{
  "num_hidden_layers": 13,
  "hidden_size": 192,
  "num_attention_heads": 3,
  "num_key_value_heads": 1,
  "head_dim": 64,
  "intermediate_size": 1152,
  "vocab_size": 1998,
  "hidden_act": "squared_relu",
  "norm": "rmsnorm",
  "norm_place": "pre",
  "norm_eps": 1e-05,
  "positions": "rope",
  "rope_theta": 10000.0,
  "rope_fraction": 0.5,
  "qk_norm": true,
  "attn_scale": 0.148,
  "bias": "none",
  "tie_word_embeddings": "early",
  "parallel_block": false,
  "extras": ["some layers without attention", "local attention windows", "shifted keys", "capped logits"],
  "init": "orth",
  "init_std_qkv": 0.0286,
  "init_std_o": 0.0056,
  "init_std_up": 0.0286,
  "init_std_down": 0.00229,
  "optimizer": "muon_variant",
  "learning_rate": 0.0168,
  "lr_mult_qkv": 0.7,
  "beta1": 0.9,
  "lr_head": 0.00753,
  "max_grad_norm": 1.0,
  "warmup_steps": 0,
  "schedule": "cos",
  "final_lr_fraction": 0.0,
  "batch_tokens": 32768,
  "max_seq_len": 1024,
  "doc_mask": true,
  "train_tokens": 407800000,
  "max_steps": 12446,
  "dataset": "wikipedia_en"
}
Each number is 500 + 50 x the weight over the matrix's rms, rounded and kept within 0 to 999. Layers, rows and columns count from 0. Numbers have three digits each.

# up: layer 5 MLP up, 1152x192, rms 0.239, rows 151-219, columns 0-95
# down: layer 5 MLP down (transposed), 1152x192, rms 0.0974, rows 151-219, columns 0-95
up151:447488427457557513548454507457553436445525527477511573562507501485530587454524487370606478431595456462407475490661596459558523641574520535493465367478443496533457522417539425520463629511519473409543493553492450449492488532487489511462544510475546422417404560383504592457514480511523541572
down151:458509577401418594536508361503538419523500547489499526545560518432486626523535466519415460503477376580471390454510434496468533496468521544577521446505501481465570510535518368471386492460535513524487499542549507432493534447420561459439463434513514445483488523481483535417457538459508541507
up152:542549510446565531597576559475497487579516517466401538455648460494442434487616544497479552526525554515568455353483552505466522492520483540589555426515467570520443502460524420572523625505540474481551524558528511433465572482462509500520551510498429476533507434507577464433470486554431431630
down152:499451523541468504524416378532481539579559432473578429503381505474587429464471552481467542461532529469531610507571482503550469559597532370431450479474529482483482458531508424560559559524456540494505493477543618463526485420421485527398490425591522533523529555526419590542572569501497605401
up153:507464484537540514539464422540452496528527473523507546480427409516545528557546513466520454433470512408543565497438481487614474518533546482514536547497548514460548431429438511445525487446561423539497437528485488479556526443444614420492502491476561523545462491487391613475515517491449475513
down153:532546414553508459504523447495486528499468527485516498412563438505494483555582472512468496486545471555469474467417537528538564494531485512517489515460516571471523525480559443482525481518443678496428553480528570475455508538437502543532533515551583580484411483446477507496495510553545405490
up154:461402495499472389524544440523539553510433459554463498385528427498521404518586481511419487450493467484429568484483455442515494490429485465513517514556526564475511459510485493533509462531548524481589483435483458434542403435525495543518493468418557579426581569513476519435486437366486420563
down154:560470546436576459522494525471513404450608465514511484410540485448581618491461469468434494517503506468512458606497480488476497394566450524527514486540574500568358537495527510476531442541422502565530463457565498510511434479496442468469433555510470504484385483463541392508496563496463459499
up155:440610515515538446543509488526576504462524451508557433566507462569542454493514579494530487505494449476417531469469406538523492430539568521483535453518494476565423543441559490511608439554487466453512582548534516561548547480505448492544472452446515373437614481496450434502521511534519558520
down155:503550523507468514456528452484468477517620461479575520448493473556527499555516440550536541517441466530500490430435501535538467485492468561498519568489386443435515520496469531436479566517542415477530530462406589534582466541411488469497493489353566446495450477571511531486497564561387504482
up156:373464458462501500508493473504465602507599539419554526484522506465568383504486494476484517474569550545443467481524462578519516496536514521510591458479415558509550493407474496464481505440487487487516410519534557442506542540570411426481466520603424420523510455410419585532445550456462505424
down156:467472519460563537483500448555466467454416525481443500482524445494520542605517480492404563552513490602562354443554465550473450551469495602503436529548547461467442526477538471514352434506551520449457483459409540646562460423556488518571443578548553499482464499523506504574597492461556432499
up157:536506440504497570499509495548450384551504582537453559505541527504619570426553517480449402566467520595552480472543437420521449423420463600518515415452524540477502425492552503492528506424446543475424443396572494483386513539580586516588528441456476484517534498495525466502548502443501467603
down157:569511552508585488469493431391455570520443538517509488495503524453496552437533533529459480581441493389573472543444477517408480463546469594554491596532567516437530487556481441513492513515497554457495569421477552532529480519684496584467482511439505562538421493523545543436647574457555514498
up158:529525500498577419454461492566464507509537426465543514510584565497479591515514518498501561506438571430500440508553494515516523493521471528499534537579506527507492426500489433513415456496542502545519500416469519522481496546480533456479501515452525481464551489485497562325484516446420505477
down158:502539534513469485458628511433458421432524484444530397451553551513553557528407494450497523541458466447538425404526517551523566567570442488530516499474522376495526452510567445479516472496539392545537432433436460521564552493533488489547557419497484463463371443419527473491507494545486527557
up159:488570446381513478453532560474448542432424536433523475537439489489453544573554539485545539532542469567483577581502556372429486482427432523512558488519529521493486499579527539553532444471559502612521505515502479529601520513519565522455426495475530541546500527495518529528463502524377497495
down159:584498429522484492533387488474494482433555501537497517526486511501552437453455515543550423480481463538501573476461487468452530459497481528462526473508364611529519510475489444567470524510483494473508519408486541630502464504474497557494562520467510551508484429557488493515469437423417395412
up160:569407511456514505591412473457411497412462475583521463501479516541561538477561518475589586500443470503376599509490427522526446471555491501544499554459475398509536562541535446531475393549465556632450496518503467515565486429476517478478621495500603425569511529514468470435508471514405572529
down160:477468483439503453405531478448488550432465480494450500526519512555465476433478507521469510569541540544610467464470463443492519396546473397482544566538558472507403508514555536509480469476515548455471487461519574510480472497417420540500510457522476449559476432486500481577494526554546483475
up161:420598418471559489556541537534546487556556486506519516495467480559479453511521474485590511458490533493540520478510543538513510498575504488408428490458571485512472500629470462458497461553517482409582488490481575525521490494483560518472443574463404408565468574435592488491528507485543594451
down161:387488459445539533591486448443482540452483645493469514581461505548394438532393475408423540404514459488446443507432449529414377573604524498409483488506503552476468542452472499464486470498519559554491502475437605499481531441522501482492413529481545548531487506497554513537373531537491511438
up162:489433542564582468549508493516487487446449534502460546495530473456501385533556541497536465489484547491501480529546461430540488437462601501392515495521518565519575534523425546509479480512570407483412486485494478468563486501481484483449599464419403561499546654556510473464484472532505484526
down162:568516469563513472505551413483520488531457501433492516466568483524458443563536569397466451481457526573503411566533388526480465538509537433436470500534515535579448583527499494450505444519568533474396505554518504522442414512481463461553558455452526506449554492568527515425475547522553541530
up163:489526517448516428425476621461474503533504532463492394498586557484551488578445445578477491549498461436482442499492506512530492513515450536501552396516492542645517470472587495531507622496553512572459554522516497513571495516465512447532511489415447512470471587408436515454507508558548505536
down163:488501486544536698578516561523459472503550538452540510509443496544467504487461509399449523593541393513540371623403522563374547513458516449522492501522532504483507566505481479460537496508498455520491446580652489551552464459491582517456430561467485498545541538448546484462478451498572421611
up164:540471502505555518513528550498551571456520497447608538580467547543489488570474606461535514538470611476387415442584576527520467596454552520500615502437554513515511504589498570532414461423501504471544423524499444506490455486594483491418540552504486456500531514454526512519477514495437439498
down164:495433528492432466478495555510421531463476419438504491445539422553545542584401497623530445473526494495478471486513447490445453586408521600588529503530604485497488538494457597587536577524427521448508477481507534545500521539471514467477457518405455564493459474506431471405503609374506514513
up165:510473472510501502574532520522475538324450525466520501607503481504475500557498495525484519489552385574449455527487490446546433565486487562489475518416452467501461471520506433569545556568495523551512522551413529531616497437600470474534508510530571436474525507520533491518522514558473462554
down165:491553479464581538468473605464458390526520483519498514500627519496512395494495461438539469554437566496534530498492491462467551669513545487467469558630613498447465600451496518512418525532518405591456556462478536438501381221498512559547532531421470421479447552510366556474494560484520463542
up166:478528570521521521533523520486544496472432562444531445453484505554461517525475422494474391539574559563508575490512452521575497560444514544506420453509470519503533541491516552470368502517480525523430455503529472463522487525511550474505542411577554626428542502532465501506506456559505464476
down166:458442481527471622434587487481549469527493548497523575507591504502496564477578390470600440399467509507467507489547504471444516485449499490387533466567439658500507467415528610514463428424472593475605541483500551516578475484552515519552517562451495482434502448503540551488456541436502494467
up167:403389419509519457416410573478549482445567578573519515472477475502490473451425515515506489504492570516503514455426494479502508452535419442496433528467501516486485511468519567461504497579476439537450491465499530553532531475491455577563518535485469542588515521480488532496533515483473529446
down167:484457494559514506591484474528567409569487491515509465478527408452383597498527590494499500500517474412558455478554389562544473521433511565528504495398495455509467472540491465564510487465489522504576536525459537540486446517469563521540575504443490441392482460502462551504473515492567497525
up168:525513417457517474382476514497526573462545378429512536561411515469454508495513478473541453442476468552554499467510425508588496514526425453566505470537530526509459527517519478577510524503526543535589524459501492491529531624480510537446480560486497543482456427514456501486594439513501567383
down168:457432454418493523518432464425478463432454468513422436430521643480423389492565393592574440451594436473480546505530553507523552581525464476609503464424515426429487483551589454497526373499538532593538464555533525476541496475475482571496561550584506519566490463502433467518476421537557504464
up169:521552536471499440519535503515503477544520419468501519465497539488489484601557504521552564444480456538521464424517437474482475458475430470532535466457451473478485594500570558489469463571468544510565515569517533520502495477609485466394559572469592476541516624473466391503543584419558455509
down169:499433501594553526485471473489588543464434503492463463499472442509447563490514473466495500484456549582506546501464511502455526490403497527525531606542529525561573454533373469460459472505443414551475435483465498457500355466546439425641519459501572484387475496392559468462582399542565459509
up170:466447523499559499549488522517610522527470507513558508494433471487463399550485578457468430486468503498590536579549510472553482499497583571374433555518599487511594565611555436524462480550471386501481530498442480625547561466496526580408640502455369509481574501472474504441419544469478487602
down170:501500548373568469405578574455581394571444456543436554550466513505562468528505480514491441440545510439468481461520591568518482521567450415438459519547529473497468450532452476553551466512521508520478596390506446523537431473514562472469452571509350521438509531488544497530553449476510470525
up171:437565541499454504624484488515544505549456482424540467410509506456536398554478522504502436484500496507488507483512414584458542481445464466443549545500472408516473525478490488479482452561521437484507578542493485403449487406523466459520559436478531428570438568514486484497513556433489480460
down171:532485546494392597469434550493578424541505528617543503427571462444519519450564526489455459464482371547532420461506535542486448521535467560544551515547395476458528550479482493544539454482523542413482427518528574520494531496555519490535492481527502529410488487552463510443511515474568388540
up172:474581537502469463615553566512476572592499365549605479593559512425440489438491439551523541540478487551532467456532493523530452497456468541354488533512491425495508574453446384504472531451541470449504531444485521465590582530520520496491406460442510485449479551490516502426543451471530511505
down172:501555515596498533532512506454509507576471541446522453611416518475433545523507495466566465440457482505608416421472584483462446477533426506515428497492497538504508417500552402474444409442532460426519504540559534456548508472490369510615523479459588546426517477474556489495550609509490441429
up173:532452526532515468537562495447454512531557494507478487532482546551537471525531528552497599513494629482439539456444483503456526504493465500503498443516510498557469389567519499483416581561518521479525510471546463575428482580541549502509535452514490496458545553464536506551541497437559515488
down173:603481473474457430501394516510484478495457518594483551477359529535554542474543550484437521539478493523477522534490501523448493497580511501502430501491513553506450530476580605433527456602509511498518508469423490537405462530472518524494433482478468513432452467428482426486497480469541465459
up174:507546543516546474532588570547595470513415479451512522556450526530460473489541521472504506480556513533500525485505621480552483572518473503514541563557541460478576466456568489476498537422509491601463520505525602384555566516482574572528554452530530502541455507511479507575490494511470410534
down174:449521547426515557540434553590498456557485514509517435627534499452476496529534477473465568371454464540492517501482509571448552528491536498521497584507487523407468537421498501583469509506538583517616524469526572522513481502465462536464556418484506515503538494529496540413582583582534445446
up175:530422554471422543508470449587559547486479532428484461570499496487537400522515509442475499519465523553473492508551486377524520543502483500527551426456556556480616496481476545510474483499462581459546486500559488501524478494491558421493398476475463527380579503417597485437504494533537553504
down175:467504454543515400477455534535427452451600556554437410469576527442517491538496421468559555381531516534483521351570525388486512553492517546533464501455443484504617462562518496464431542498448553519536521480522449585510474458498524489630444526353488606542466471562558493472507531483601459517
up176:512563444450545501464529467566541478573535442539440447509472487466530471369503516457546517432538552467467483443392555492500550588507499436590493599461475497457530487547523495453473627525557497519439543586517456462588494458448463481578524532553450496504499453465467439534553472395485558574
down176:508454524427468531483536459512428596485515446461478478443571545421447488541415520553501566425548508491484488503468518563453529483506521519411543530491514467500468532540520503452513508494515547398481491582429450515529532551530483563472527547470502504461482525592555487536528619494443518463
up177:456468505521492540566444595527421465570590544394451523508483495564504510500456512489477490498478523428529489465521454553510405550470501407616424515523524510502489415520548424485489497474630491450462518570534478568475578604471465556494466514631454551499495426469489469500418457482549521430
down177:492454475471456489551461441438455506525489526556538479447447484558444467472459505597503461507542544390584583489522587573452360525465466362489584499414477528492500524517554662552477430438523561483558507485469495483527585520452487441536499499472491485440499604517443468508472471465562555450
up178:461446561547560568519566545533520565529438534395499533497539546561516591569412509485369419532494488510474477428391502466520461387545546590535416490516428522511465453565520494434455539512374466496543444522531520390423510415468508476522440436447519456424496560510528521451470520439513546463
down178:433454363526396412457492581488539436474510470492556544444544516460448480491479497472634548448505553493530518521460519488405539545511497457444633513437535412645500474480450565524439475487531534442504533510546521572456454484499480451576563522437509506502485433516480444577529471483481404503
up179:425483537493509508457466439469557579490600539493474536469515537548436480525546550501505499472476424524547529502587472565551538524596575536487488473506488557520552476425496451422507369463558543549489410531461411450479521421517487454474496517483563523553493485476454549481449516463419479543
down179:483405481537453443566462518492503512438438504421448544495442395450490566460477402564421451477570463486538491443548496476513532463534496488510501417455577480459515584518513433481522512543481532542510581585450542437503449508577573373433535526434591543462538526559441583503483430435544466540
up180:450478539542446472463499508502640410440516526567456528429388574533471522498559517439575386405442391529503476450369439492513576512521537468504511471584448513499411517432526547540571506535466448581530556508403291473476493542543544525405500539477523497486453532443515547480507514448525464494
down180:494435460508501494518412572514521497480543440419391522526493524524475482492512414581452494503603568466539480547488487508467372522546477533432524479445544490475514459571548514394425495566439451508509454550468480514539526462502446618504581471460495530550463564496425568554375457526386502420
up181:558510536425502421512469455486474478462472497503534533502459597451542517544506585501440528593398501414418551499502470507527487528510485518435581521591482517475630491592524530484506465529498607476498484565515441381450538554497403575504452523486475507556559573427485531574569523480458487506
down181:472455550486564512453474445463524443476474417556434496571502544534464548514523490519544518547429540499449488524557500532475404510520484483511519562486454492491536414491601490530520450512484496487431523456472555585449453497515482438474455539460543526491486484537504412550517462515476498509
up182:506455497448517475615526513527519537518463491542459550448475493498599562477543547469471555459456500548485500586455447449585617461473465414388457501516511459550382447523482494540442421490505508489442452449489424495465495556429513591505499512461480555483521562527441469478556517430467482460
down182:520472482481486423465523488455545586506478527468553439501419561576494590678406527516532523438488547480583451582446496486471599521438562483477401459528524570554375527475465530540512429517436598573530582519488464492519604383579489556534490558501486415418536376519574545464466454431399579503
up183:544445480497477445570568403447460503491493497505354427599551511488491547490481449606483597534562507490560534493444489503464492500420426489516467510458470533471441546451483487472494528447452497562550421500495491508505508566552563534540554467489440451516384482563497456520531562481523544521
down183:490587513560391461521453442628436498540449568525489475502422529503534380502537417502463539470448363487539546505447545525481453412526513585505465388530496479506506530452478483592531586526497531418447471428559528558587480518485499533550619571557510466540593547436507464530499581510475493448
up184:487539467500475575555484486486415500505487469532442542486623539494473475455527497450479497547464577581612516556534443451447611522459579480493514403510472509525484444517505467492439589486536488496504577605425474491459462488495410485455503494480530461485510430469458484497479530549478350455
down184:498516494519448605448528468507476438528460527489508561413528415406444472427565487514396469508471451537489460525447506429432534494555470517477453447507567443450449481389518509612469485506511420535492485580544491539482478532422528527557505490461465462503393481475482505461431475366549446459
up185:424511520460511515513584448406599528502517514517507535498562488479398500566584525519533532489559527494457500569483507562521478550556535504505400555487392466437424465540431500504536554430575541539497477388500448545472557438554520553504510485548538579615523562520523467561446526534510424471
down185:499532635513521502492474464586472491439499481475451533416463475472525528543503488525490448517534450512535506532508491492540406450571438551497447450551477503487478554550525485422494521484462586481492530458536546466541456471594467578527478461602405508538456516537604521490486529498499516480
up186:546479542549538563405612461454538560529510490508487571449504426482562435489535492503530465470420467592468517495515500534493502513502475479545563507443464480487528423502449483534437491409422518511484458415508485548608498510443550463498554533417474538436587596433473472498545499505458569539
down186:529529471524557466543474423381479515477491533574460531492505489445574598562528460561450572527546519446470479524480470465517493580492563535472531543466529505521523422447501514564463588416434539576430507474539535585515396588518505462575527487463483527568468459561447504462545529495556467533
up187:422438473479446468477442431466595474536485507449620505474630415461505575518479459593520402515500534503531465540492506483497506531538512388518513511457475421552465473476452447534474491486529539480477498442541478537486502553569497444464478417527506573505508523548485471520541408504549562549
down187:509533595483465507476533443457638512498507476566500547496516504500477445475480460409423524386552497501547412471471613485532550578431477443479413490496452501405471503556542578480517398487503478437460459456418438442613523510571456496526572486544516486465494535557466497504482586480558388469
up188:380495509485485513398547490492443489511458475507486553517461622571597433563485489533543563539515545550423449454461469505495555482510575573480434422356482526520445467495565494402493526520498516525480428548534531487527562479449605496458499473538495415579471572545503433501494489572516518537
down188:504480522476388475551457445530469510501439552482590503426494572509476426572463456532541424456545486382429469485507497461435548544567590426557432542618505581559439532533463553501424598353513563446549540545465507499454453562496556420567550430460478478524503474510521539431553588531478545501
up189:412472534528471495456608516500455502600491419418496470519450455428496573609430477499584402477534676531493513339384505511519519546439541425538485417380479508498442552546434408506486513519446498631514575480482490431515494527428448510507496502515494442526497603470442627529483565485429532502
down189:465496525535497532456493487532482483530452491401427548443354494384541575529535525534490479485473370468521559503543540482405458437394571462479475440450459442545480625440530656475480602488523550534547607458490520602506480478505462420468542499549500498496430618461467478512511551529526565487
up190:497450496611526463440477609441580528483512523537512422510565493458466601577519536537463423470515612534594591473523519546513435515514469483467488438426498505501460472507481570509498512595499496529609497493492520392446527502513458465495545554385433427507458647514449470595460422527510595449
down190:523490410544527480513327504428517476502514498520488412481505480486403479450457577491426442541523620540458536428430552532437447485565408525484491548516520489503512447455343576538554446478487487467511536449525531494439380509478463544570473560469544443490468519580505468478405538469510466438
up191:511486436489524531474497484452456413575447553428569536588496500566502565479482511439463540465428500518527504479559508545571573453604531504539493442535474495484496449546526525496549577449504555521438551472441424478503578421516487491483477475540497544524498443526485526555547574467488545557
down191:521533536545480573510462487568519496439553573618416442512473544513410459434519529409478505508485563478447561544478417537386473539496453581525518496471499417383558479512424554479465403528493544451514472542511527552549553459471477527481505498486452467511524562502447495487467421551502544469
up192:438460516491567520512462542482532529468409510516418604464472418501557432535547493538492586530483554547420451541516547443534482507485472580506450572485425494511531465577487447488526496444535490465512491523483421498501539541495476451505508479553429474528475452472476553524406464520567562458
down192:501466398435515437467500533477495443543454452503460601433544447515531446530567522445494521475584585545540468465420522516521490537471493558533492548569616536484456456511537511486416475469450533388460554447500442452470519431409524560512512473480425603536420534464591529494520492443567494513
up193:457471497497430472553560531491468446421511426497448460616481390493491484515559396569465456421460452506395493491482565565451556465460475475443495486472541531579557473495592485534414636466475493573471509510458465541432578496508499522414493493524506436493456501428352508505484545501637482566
down193:545496494520515482549561438408486422581582479506574508494468437534626487502517392515528454448464539443526511409573521473394469551519474484509564549529547416468542435553433420429429480449543468485413465458483590526503471501619438510510459470463435460386475352485448530404446436545564490513
up194:461516462527380528509520558532466473484513466415481507468390400502455461472508500529437512458465495514466603488405494471494492421509567465490497497585421527511490535505426529486430484436513519573464472480502539542516525516519480447555564498448578468572611467426473463523528554460446523549
down194:542542502452505468491524462470493469555555512448404539491454500520444551485515392518495526535489540433508538490442490487528575451650455543529492540493514496498480416509498569564466430494442574541469551563517621491482526488523588466515474543460405490493460426538557486539441587442497454589
up195:424509494457466489420583419540462556558521519567430503515497610596516517450520551472421449448554450573519544421536509480555394493548522468505394482492457584517570406289447487620505524479527411605395552489585515477516504576532375587508446496531484435491489573534534465514598518429522459516
down195:586461489511529525491416478485472540463479446431519592479578547591565448550503442422508618514477486470391393629524607489568574392481538544579510493434546539516462521545493543525516475505489529523494607495471452544537552485499516513596495551467474494373435501513667367512505524480508589531
up196:505487534380571443481502496467468468527487377493497490565455490496571633545418537465581501488439516476585554479532516534516488503406448474547579370565554524519501487388520449550447483435546387542526499474504501433472500477493567502411592520390523532512490539539380367621440503512483504560
down196:595535502484461474551484551497547495516421530522494507448400470561403595495603517495469575522575602580542493540515433384449526484610426583593519567580580573546434553383501493403543513596423545565520426482486431452571491527422547525590530483531504482442442448453472510430595499480453555472
up197:517474504572562550465469436598553508509443427527548503441504470542496547477535462508551509575438456509471548515513583442576542458430503505476472449476429558510567503538461531512500463352508445597451512478459467483501484570465515528438568547418546499535476510549511428544527573502493498549
down197:545393517540447510566452413487467537590559610549572535515471499572526507480432551511399483521504542478521558502538502467497488563494479523468596551510452515435419489481461574553556420559513568554479457400531481488517488400494409478558502464609571460479440511509436492386463464567477522508
up198:456508401519415411467636531518402476474419464395518384479501551447475513460456458536498540472461501508525472497398430493519482534544527560462438471574469531542409424530505490512546529523470473471498625458492540488442582544480493596455444463469472467441449495527474465467555634446463477508
down198:462586458519479468413471440518475548568523579450552506452527471452452540490482500521534494473436476455457402450453511506477358591544569542492432484526483514456504517507492530459356544463550525597514513434602608478428436549557487640527508569452448537554450545516486475461523495428476551406
up199:582561471461496673388460553518535549553481531421413509502423525422508421464607429446599509475515571708543414447515511619406520545414519406495542461561460500475533529504510496544511498522474436500505521462553537513481543506481458492416549546545554496571443590588513516454590490520497538472
down199:528580576450565504464491435556475496464479540501491591459549555484459441507554425536460570579396459457519531469466457449508554452538546517555437484556478474415482444453519540437534420495471519456470473416561452529458492497473554525546531544442507505451596465508544455457487576495403459486
up200:569518546473587471481459499487454534448458487581507511475418549504485615482502593430488567508498437567490498474506535504522444404525522534615621483565419521506514543571510510452474494520452413506409541470461426633497469477481577551479491456481369480525591494533513444447520481514441538491
down200:514506595463528586475491546468518512473507441546494463409566499559556480460502453511456518516473571532495599447495466515545482474472526453615528513540565546499493530461488530511572509565494488403488544523525437481494465550468481402533550529454453542418591468491347458511432490451460497438
up201:528585450443580584506439458456514507514476449493510468485607496532516474478592524539511515530520559586507508509557504540491534523500465450499484431515474574497548533602513439553513523563460519488509541531521534449508501475515486579547466506486504468506505501539595541480506596475467510514
down201:529496504550553611502502535516442458560483459479587489478513509497498501474469452481516490469521483504433469486456568486501417572480537537538546482482523398468521510489466435488425539500494528430505456514546565488512498510418519475450511448575553501513480419574477527508536503490468466544
up202:541585456509515437504497420501477512429609497550569488465435497468525579462484566456446469585474455434564557552471569508531602531556517508552428503594571495428513573452529509445432439478419525525543508583541534506464508430546437525593493490544589434543544521460486429486565490538485567532
down202:474479508509461541482485529423492391595497425607457519442495506458542459602553479455409503513518482450567493471488559481539428420550551474542466490552425527575517534412559496450464500506522461510521551445456560529394430576387460569560388431569430452536453514493455610493589475627499531591
up203:500505599426489584483482520467523546477482383550522601528588560402534477545464536509482498531460450497496572487450501520486538588522487489602542469507491527448486401464553559471565465524496587425434456367567558424482522424490492431542536371514485479624540533499473575627414547472447485473
down203:481443560471463519582477522361499561599504568505512487520532464481550490509442404566480502524459486434497543484567511460491513497454473510500531523467524460442404524522515477497454530528563456455492456532446492537553466525414459398480396484541569578610428529567512601493501542528510468468
up204:479534529522456477517481496420556505463520499580545533461526496499514340584535461525493495442562499524497404461385467464551507545392462511535514469497482548509647540516550585491404590524614558410559510526605507424424602442429452501553518527425521494436475475535497534654492621443491539530
down204:493497511495375414410443470447490615444517494559407415378520492494476449514449488537473581483446472452468380503529515449474496516388448474443489500502424544504519529565493533512543513502423385438459419505434559525454537417481519504399470550588521521520565473562513520541456489496530564485
up205:440597535479438503494489515466507534424491517428476493551460553548540515492539563590576514508543481430466568511467471498494545448544451497513504458428504570387528476505573504510443542459481423539509496516434416458511470484468535420496566505545544464451492519385426571486569552485487435435
down205:577448481448597429480518476459576467521465449488507587483525505546479527471408433484488515516526458481480443472565473566537496553425520455540461561506540526532447551543440544559517478500468637414503503491529500569522549467548485620419552479536450489549537414539361437475510482524503538529
up206:464553403540506482569533483425535571604538481523490488518537453546523556522401508463492479482649440483417452567511555463507569464517420491566424473437517560497518574502505487530490549506474443488533491468459494468436469465514410428438486475451498612414529448475538432485593551588453430540
down206:605365478481498532430585516481444470519457439523500539488554563494518499396497521449485574515443553534508344488520483453562368477449411366478579550474501419529589436506563460469534513547505475427488499486444495523458460474475560542474529515547516487465612548508509484549477512469501455492
up207:514370504413455531536489521545572517418497495499515506451496513504533460554550456474489501535449480575503473453498483512552534471397495498508607497523477469541590520429533533432437487459460532505510527453499546479566517476529443506489572499536566511527469529519529548544405442494399508511
down207:456521525464528498469566563548484572589458503521455593426491548558418460508573461494454499474490473459535377506547495605505466478574518545572483436520447483414484477503519438497498535492521598563448513487569579577476503556532515538545462445386540415594538488483500493438480506438432495496
up208:528487531443484537539495461483506542499530497525444575543601569443560450411517484446532557417501493526571451337492545447506575476530501563471565434528542494506529469424472554415503521516454463575510462449455556520613544394451433533483515542459443470553465472490540496505476453449491503573
down208:419497466479554457451462538481561564517593461590488599482442461512478568439549414508531520490463516435511518502580571560513575521517439441425504510556513455558412474482466467594501446469535488452496497549449492530489546579481422566436483522473453480513444427449418467482417534413522526513
up209:433538504536468473495621547569529434503343507493464460424453456580444440553541556506460605541487482452447507563520466551447432514554483441543477445463472499473598572455623593479477525388513487496534491540562534466452574518531488564486513493432520541555458422513452576511428568460474548510
down209:577511540430482600574537522506513571536475530570509467530585491478506538486559462497438523526483527493586523606510574508478442513475547405502562501529442514539459469506466517525563498546529534481418475605532506405481523468499488569543541456455520478387436558541470525495441548473445549531
up210:480520483547552380606555543454473623466477578609502521365480473495448506502412577599495512439420444411512488477463482555545465479518553476540419447451487480529508493516601540419551492562512459426608516466521460581533516539506576545489518469469556534480569485497503429542470504496531437432
down210:550585524563456562389476404445608546438461521492527474476553496461477496425448540589440572499456443498628555378506447516469486488483593427453407550533525601560550464497479434557465508583469541545433548500529525535507391536513505432500466528519600581513557449543549455394507461565500481476
up211:519505512555550501519584507493512469413492554401501530501492506488478567486533500466437504527579475429535413451599469524527619468538462452497463489503470451503383498565555472540432585526545525507482542446495536578499451428528568500388512569479494560477527516516433501476478500507455484445
down211:466611562518531490459485508492394463485429537426494510474485550537513542569481497499544463540414482494370572561416517495493462446493512388478501581568579572529553520488470547486499469551416426488551535456491535587452505557520473543626479497404531519529522483561538429460416476523587466509
up212:525474413490518375509561462547490507441380371493460556465501494521485519448565517349456512392486467501528569537475443480422580438442557494477461491465510471481399498497545395511411499458495498512487533549367397466540504468456574569557505507478511546526494576615493483546470497425503442608
down212:505559460527511505561561536502533478522585495547539414598545629572462495506466454456527464518524466593584563516406455531528459495572540492452537443519474414459495630493506460445515482451529445520434504573513526514464571381469485434499555552513432519439564589487574458528528514514550601437
up213:500486481379451532489542554553462436627484417493552474502450548452478460637481487589521582448512519502471474457518453497510440471511453512483508480548527485471545509553515485552503495542509488464504483494511507507459523402566448551416512526455446457545474493557521460474390448554497562543
down213:497502510587469489572497526449453535483538423515605438454511579503563495430423504448456477456538568562478612454552531520424587530415441392523456495594554500513519524446522486448441525530487450567448527588576605536598532505597430546525534481455607539455570534483478537428504474580496481511
up214:464452511451517543554478458531528507363479519433521535455526453554498521509508481464520492590483541555489540437536491539486495459554465483503436410467496453477478466493480500415472476475518486460474489433511473455527544491536500421423516476438525515523521489453587537492413485484532497436
down214:544570526541479516475417453442442518569481469527460472366498473483565512457546509530448521470539438502501523557471462527472487484492466489540559481526497566531512589571527412443517432492437580562544450585453510484480474482493525464523578492505545486438424537534456545466520614502498401502
up215:529472534543443545490460565590451522504472461480462483495496525486509448497486498584633554503476482485508502518473512481515445399453485429514490494496517510455537492452521516402576518483475495526486537483529404528460520428495512481429447360521441492495568464536511495385571499553526522527
down215:441488476491578487559530461470478535566510479449518469506472550456414513519585499520470454521525555558434515412523526469516588516510499529503486428506440466546501449566398418642513501509541505506514449436473538442449467556527486641497472480447484481546533547452438514525463461608597416514
up216:481495458567406640398454496605527444447484519387498525402408512516520486414488458516548385449388518584495540510531509560526498549424409556521511431505519554487429506474490537661488512555525506510494544415523540513602540485581467537511574486462498406485509669589525509387576467517430521510
down216:552409498530505564532481554535544546575509464531457448474490411501515506435627512592507537484476545494476505418578545476525494457480540499419437459539515461461502538476516488539542541485467463505434462493492652493497512508429474507485479534555448529477442586432574442563393483434525553441
up217:476563479464516558575452564441521536546463462486549502504542522493532448418551546483465494445433515553495570474604524512507559527484495560573538448443475568427466542469441561519543468519484434439538518501519542485450540504488436424561542497468519486500518544518500552419561419537445553459
down217:465529487472514494456571569501607536573480573449535499509562513473455528492517537516469441503461491491489464503561488589509526534492437545492469453534520517528483531464531538485528450462463536509528501493468562509515443511487390465522467408516505600521486464568493461457541521526523488503
up218:492476477494545497537580542434515524560487517467437561526460492584385431443550566479522436417443500567472584461453427470554512488483468569576514487499499575444464435547445520520496457558504468472517515663507514489477569378536487525567500464521574435443545554415519457588502480541541486501
down218:550487468483549468537461469537451515608429596463489502454526456471458521506489546508487422515555594564493445475516556519587521440477485595545581462554435543532362425501417466504454506549522432537358407507426483548548484513490517606463451500505528506506487464509500541549484519529536487493
up219:536379527531459489500531585533467407620443522565480510474494601558522505574493540488485468450510533518424557520536477410408516523471512486505428507518404477535437453481402420546512521431560526495417509499528420618435564501520437444551570543514509645571465466516531561455569523432532552573
down219:444526510461483469558547521499537470486430594495517606413477499577508552525504437423401523467477589502489503482527424512490547432476447459528528420585534487521568535665473508452545448492450453501489424520582523461560524448449502510555530411566547588541460545459480519482524467564468529653